config.yaml
n_layer: 12
d_model: 384
n_head: 3
attn_scale: 0.0884
init_std_qkv: 0.0545
init_std_o: 0.0111
beta1: 0.95
weight_decay: 0.092
lr_head: 0.00759
batch_tokens: 131072
Each number is 500 + 40 x the weight over its row's rms, rounded and kept within 0 to 999. Layers, rows and columns count from 0. Numbers have three digits each. The size before them is the row's rms in percent of the matrix's.

# up: layer 5 MLP up, 1536x384, rms 0.154, rows 638-669, columns 192-287
# down: layer 5 MLP down (transposed), 1536x384, rms 0.153, rows 638-669, columns 192-287
up638 098:481547575464518513499497459486479517427433528511519471510526551499543516513482483509531523509479528500479520462512476493511468550461507460480497549537550457535489453515550506523511501549519568493512414448473455488484409501578432492626402509510481469519505578513494474475534514513530439547
down638 106:489559443438482537472546452518489460519434468489490553526532500485538511542519516523481528491498470503544521481463531483497437477489522424509531479514472442464527502515585474463527447531496550477494546584504488510472501497571480505438534509469447492539461479538513511495527474461463429475
up639 111:526410519519519538512528539440457505532483519527458432461547460536503509514464532510506458515531482492485463564449537484572448514506534445515424509529504403463475461619479576500495474420573519475502483498460474499439442502504540458525455482499504605494538453469548476496466504498493468472
down639 102:516508530512455551513513466464529492485413561492552502480492511516504517531454486480506506515464537538490438520527448532544476480542481524462492556504468534486516507475510532459466524477486478442434474533509493491493517507536494522486472546503466566515510485444405506462543541552399439479
up640 112:520508517493577496436515544454535483490501500485469551455463485579462478444404511514544501473471520517519423537579522430510529370465497498509487535565520439489474440464528474419521495524442487520499453444518419496466469449506484554494491459524485435561491521515515507503513525431489559527
down640 099:523467509498512572473488544537570434513501529448489513463510540504431495533403519527558507514416507469514502503464517529503470480511506503554570501517509501532490546483515549513507493549507575514455528458490584515500496501455575461484480440444486446562556586507510494468550480547452487474
up641 090:511409487584480501472491546516559545428454517464486545464491582511432490521553530567489512486464487493516497491516501446643421487454508495536483564507506404562460567485522493450517518542511483511514360503434470515448530499471462463441533421470531536424553617462504530427476520504501487516
down641 089:493499429457527531463501479484508491541479486478542502497516477469537444525440569508450509494560507508452527514490442536505485515511468449515642505502491473512502549549474479483420491508480475483525468469635508489572547512486515507521547432456520551500613494496495462451501440484513445585
up642 112:575475481466433499487492513533503528532469485502459562515507449484499572447510576541491564518444505471498527550433480453486472516529549480495498526567517528546568527548550498459590536539472549490522459518450498522495490440478505496585460535446409496507504548508507435518522539523510470465
down642 099:469524510464470480508496465461504432535590498426432448471507475511504476525506509471574450437527542481525515578513469545538485501537435497494510472387499535430462498477518441505506491516554493409480501513490507565423471384517483521577458501419457513433556455531425482566585447491553355482
up643 094:442480474574485513534417530450424515512495485447462482539472459556460488518491504408470441555447521433566470516603491492443557501519472465516458475509534574553522454511448454541458554447581504425545434555526519491480463530485483512589451521508562540480507468442476602543467478519551471518
down643 090:574524500502566519503475444468485434557576488504455438418570482459559449484392496516510579455434489550514527493398511516538496485453461515508480464489611469478495466479441482462524510465470523470473516556453530483489555390480513464473469532472457491498477519577532476480499507550477494492
up644 103:500503556473452555518465501598571475501443494489467555474509498524464450490502517441524447489457528510451500528522475502489520465565448497510540473466488481535458483517474495468580452553440497483495523477485528498466541551476561465503436503544499491551503470507483522517532400474514496437
down644 107:502476483498481453522493551483498491463476538531520506454531432537500492444493458508440525540602459502513558437621510483529504544497522524522457503544504510499472484469587447510471482551495489482492495597541533457475540533428530512537513518533473529470601514397485546488439496529543518526
up645 095:503468577566516454459543487476524564520524489551550518528481543566425472401527476578489417455538573475523577511489499476452555510482511415462521541475480524508489459479448502510481459460502482529496418477550472480431470596444509484509495556544443518494534553505497518422510512454486468560
down645 093:571553462483414496487507449557508415483558498511482482480458442519523475491482571539523536419480501519508526479459429560499439514508546514506529619471549483577544508487489516495473481481515500421481566430491521508564540532515540519459532504493448468506508423512485483423500535440565451467
up646 100:463506494578473556571482459520540484489509497496476562438428515462566481495463571457541506483476506468499547503522509473571478431506532552447503535508494426471467474565463465459478469497463447524469506475507497487499492480532531537547494369451470519430474479536508549460521527489488556481
down646 093:521565359528501551434537556553579477520542498537525474509599458493449506526415476487402575521468431479443485458592491450439533496449545399524517506493477513452500497480457509547469535513570454431507497478507485484507496553527455489554553500491475542537459485574495476466538399590495454487
up647 105:502525534556460480485481534460483550517459425480531535511502535501460446503518529575412507541559478471493543506525473541447459504498522516521533537518401492529509465496500487466472503523564480459504542515562567492579451504534572464461530532504478462484515550447506516488526542499529520528
down647 100:532462450460493505531546524507484556509428499542517517441423481491527466547528515494507520476487615519455498492514474464527552512514485533474531476450509449526499527498481495403522478510521582504499433517550478480537465493482562534475519498462542475402491504523464426500524506512503515524
up648 096:456594454554493467469480488483456503478471452473474543479499429523504384519492486554507482487433529507476468558455444547410433447532489517559530513523478553509456511511465490451430490413454467457558439491480530467517482530522438544416475471510521498458505586491525523499481549417416474553
down648 098:478508518382503420492529485438545444489524457479510524547499477569498543474525502492486509472529451456535529546455585487528525520592459395437486499501436448503509504502501492549521517482552503528482511505517527497511533530501479496482531440452517515446515542490458503567395490551477466513
up649 092:470484442511485476423512554492476501571482438430455454507462529514491567496470435515477508474597443486458485478516516463442505545530502487473480503509531452465476467396571506606485504516547505490497492471546495505550431508503443492492524419532517482456448511537563548523509512466457492498
down649 084:498496498458484572466489530532515488529556497486518459482457469449560579549510597498534499508443491565512515526552500627529511472473477530551521474463502533486488556530485523431510479464479542552503521490453436493455488466533494533489553512506513510513617459480463506504470485552452452458
up650 098:537508543529498565461522507531505505506465546554558572497459590490468485522405523569538482549471557513460502458507532505491483453522508478431433603458495558481534465489498540462553470541488519481475552466494508517518540520482629472572488486544535465559562489501476535519506469480546484483
down650 105:534537414473499559558524489561522500438468465525457540483518527485463499403507495468498521491533514504450466486437540485516474489524500509569470504435439477524501534471506488562506480525447593499491471491495539472590456492513519509505430509450603472568514486440487535509462446490472568490
up651 100:536470563497490461517513561539478449480514450483512552513449566590519407561490495504507471577482429495460518449506526519500501516490524510526582435479491420545516401486483494534461586419480506528486544514512503463464523573519480578446540476501489509502466511507406517480484566522459438493
down651 097:397558521438508515467484449406541463530478528529474462419488521499563443485458477522523520505513544525467485485538555569491529584498493502409482486461547506522562584467473541503488490510550489555511494507491511464582489555470469520460531449472519585554446538491532512492491485514439489495
up652 095:492533442472435464471469444422504438430444468521458498514527532566487468518502495513503487479463532447505580461479515500436469545558476535499530469458449433503453498500491533493559500451506469548523407529480493464524516573544462472552467552467465510543477533490468535588570456448491543542
down652 102:523504454509534540464542516572469508509428433485498459481470493532486532502514488522499468529534467545462470500553580462537475470489524464470511534529458484562459493494543503519523553485449466488474494495533508473531526474569539549488416492503460464572474550439574422506637512485453485430
up653 096:518438527500447517504481465497524530591518498524440536452498582526484509489517481535499540558496476484530525417448473495517489506568473487505460529526597462475441495535531533511561532511545490421486466444503476412505570441483490460493426549505446524527516486481525503439413484456480427518
down653 105:508497471513506521510527452490560501489481457499460513459506574486348470469456533487503527491485453566434542513482461520548553490500535535498537513480489584475473427416561496539516437473514553477449488493515486463428421462526565487494569517458414494426435518488527549500486516493528545491
up654 098:507520525423497491582486581525505466508429425552520484519512471434492384530487509558524482515513512483555516515527492486401494513443489499502476507512544497550492502494534513470517533461516499477435471473544471565491466523524439544476538481525464470505544505539478522489468481450422556547
down654 090:502514539548508535468487525460552460519466473493482505546554550501544480439503505535441498443499455580467508488487509493529526536493517554528510542570518372524500508490512487559456525510491558425518573471496481549418488403501433535430443463576420483498495480519506499503509488489474520509
up655 105:570520538466476509448567542523502519579561459536520469435583510519499466481538530500480470416507461533499530521428608471529451517472495528568536471521472517528470425489541513505525473469512486533415443465516505496489501516522499484426510537480426500428589513511461499438493513436437475521
down655 108:482517502496448429446497484554580595559559479525452545515476544409484499521489412495511492450439569531546482483408498519524457538482460519595522426530447503566496492514491498509490453471502484510492547509497519496524496500479498495481454524476469466408491411527458588469517539468512468425
up656 096:447497500500467500645494458517500453552465504493469572502525503459495499443573518432581501520512539520530550504417473500445483580552540432479510517493534461539494442516464527470504520607457530540531495507527416566522514601487412514510521506488496484476475520460468477540494512538519526481
down656 100:424480469497485510521477580520539449529469492464473575461493530483533557516495560469529557505500520515480546469484496460486510562479572458478482476483480442519508480424596559534524543515515461491539481542561475457491522524485598537529469428452420435521519496508475521459538508487508451493
up657 094:576537463509512504497474461506539496554506500508495472455536513398434528611473626497478528526485445509503446518501512448565487417470512540516484494564550492510521513538491505513519467536521489422521482478487468573492468460536458460537516565458501499488503448570458454524521601481512545516
down657 099:510451577510489465508468505533505510491535441578515503560572470515474512551533535495458441481495545521560472464538561479568467494457429512492515503472526434475501468474453480456500416424486550505466549505559483490480492512445553407477486498382525502541471438458489493534515482494509494441
up658 090:461569557467524464514494436478525438509594548472430478522534443516523501450570531482470430512541548481592495566516502449496498452456419515492447483507484516454377514481489452568406511440530524517569467490439516488446476526550516517526556498461560482501456496501511495585539628520524513435
down658 094:501493495494416558499558471482444484509426536570449537534493481492505386512521495496508520493520535494509483451458438493467544525502438532486503507499552462579421531513502537487430493553535536526545483486497583498509442497487472462539434574543555447549459528436460451534495547525517461491
up659 095:499486549556574453468510514497573508499536505471530518543464464446525510499444482546526472512531434497479491536496488460510479519523545533434464538486456525530545554451479514475513452447494558522507533456505479415465465505440475518488469441545433515518474499582427519517494518521516503501
down659 093:533512491401476526495579465449493507488525517494526546505530492593543490487519521492485546499448474495546482531473510545469484579572544474518566462502469493500566480459495465522466403491498504427498514472524529462481507492488530512511554544453531591495559486471550447485472510513526462569
up660 087:436527498520533490501519511512499486537486565465489456411428475426486436599552481484505539468454453435481499374441443472510474451471540478442482517462561495419456459451486445486502523468516490456471500508553489514434499482505466415524470465524392490589524541511479573587436550494490490522
down660 095:511526517519502534478371497531480495532444506543571519490588459486500491471526470508504446526504433473466467566505485503464495495504476472450501505531537486419487484454518515448506538561533455485424540557512539517518515519426503556468425510549479515447580495583518442510465455484521485562
up661 096:510473561475542532499460504466476544525521495444497436483466523481519523439480452486510504488483589408510449521534529548446562487484480575493492473529491521509528492467518474483529536432462483470493511486461492503439519494503509535516538459439542506529482548544544477468493526496498442447
down661 088:500540546458498534511505498441434454434497535434504494542540437505478483480427513497533496452475504497663538513550498509518448559537451440508460471448535555518480495540489509522467504515505505484471520543525537516542488522478506561508497512472446526371587471509478472495418576518512494527
up662 096:458483502544451486487471541487499527529480494566562557496497504487490443553530569535524477497403441474532507535495537554501489503531499476544510529500587529614474551492511508460468480439492491544484507464500517521478604424509504490565535525519541440497516572413505517458487448486475501579
down662 105:515489470516503506492476501542504422468413557492429493501369497554504471479526459463446501566503469560460506488568529526511494515564537491441510467461499450542538477461511509439508487500493512516491542613508556501459488565533471555548542472458446450479458453583550445480478494478574480538
up663 101:546476547535465475451525494527588476503423502493470503535566488532471533553499481513466463571522484481507521468480571412458536514486535523490519517504427500560465499528456567502461456525476557547499604514436406523521577462463481563505504462489541465465517442530481510508531535506433503478
down663 111:560435505517507505535513450512592401460550488518582545584508444495507537466490498544520531480499454496498500498456549515540532439494497504463492571453494517514485472461533519557515423480531487502496513513513495546489534507525479535526501488519504410536565489569494499478523506518487544440
up664 097:505504462474447519513609474506507499540498482469389529564558502503542513478510514546435495439448512532541471513562444448476466553475469526486520568479554479516468525491490531476452471535446507535451500521514411560510514513462522470515531495546532456501499483478475528525499563445533506461
down664 100:534474492546502517466498496505480416488531468499481528505555476472509426539485568557525482492462455523495415398535538505495465533487496494540504567468507483450440452463561507459468503486528537413550572559545532535431468450478506441556540497536446544565502532487536550506505528531464537507
up665 091:515558486539446480450475547564516593491513503474466480510496536529529608434479473549416468491534530578510574468459428474486497482511515505466524576425440415492503583476511558499479532477484473483488517472455505484500461537512505493520505496516469542452486466614470497462491444520446523467
down665 098:473482450497500511540485462501542449509516499492507500474503519461396494520529530406488534520444515509468445477514558505527550469549501517517503496559511524506489515501509524438491452531553505481463479466455464483561417475515550405484476507448554486483476565547485523514532509534457396502
up666 120:525489503530489489461412500501512520499512566484562507529501490570506423509537462511467501511499433439458483501546508498478450502467481527334513485494498520509506496428512472496478498461494474614485451482503448465535469490576498462475517471508497546553503455499570508508517533492520503499
down666 128:541478466442496565476503549403487514482582514548526477531553494570481520521496492452495533536475499482516469457504524469563506559538460577450515430525478457504447524448487471525502511482562523475560458537512485479532458533444464502488549534481486515438537550510554540528498475507453557502
up667 102:481523443574489517472487490460498483452487524466535504443539531460522432508484572470494547534395508506453502532469583470456540530513465502480548551460530473479491502553429500515550500533470412472452496553545505534571500513548544519524520410412484482547516480485456519546557497475464476527
down667 103:450524502534493442595430544537491478528511474573485476467512474514489448477482561505473497458475496471509558498489495573451526504532491425458445439524443477509474602486474497532506511387519577513549472476484551525515523558479535528579593475556550596456514489465463497529500487503541465544
up668 092:504530484535497564563476587463508499554477521544502486534483461459536517508496557533565487563455528457512468520562531459464488538490519567462465472511496574474550489503489553525515461492508511515467503471532506473468505491451368550529508536507552481506432498527537484462470545533555497578
down668 100:556503565490482461510448458455483458417542615513478550519476545478432517571506413420499543482469506527488503553532514495521591437401436472516482417466424497574510528452511503502532532507515516415475489516500472488484446485508495532502448498526543516519488454564467488540439466443460415509
up669 113:492461398566480482465494529529504518535486589501550466472509448470486486509496490496522499521502507516562522589505495537454514505467567524532463490574541509511533526525492505513496526536496493502481544570549488487495525459407523534478512423523634564557512458502519401526546483507531478482
down669 114:507489463506510472486475482552474509533471485569538510489558517500449502487494486482534448486499462476583500503385449463465498506487560440557505488528449456520519504544488594466485519565491562484540492492525517477524471530411578468482527528426513492508518493501536438551400419456459501508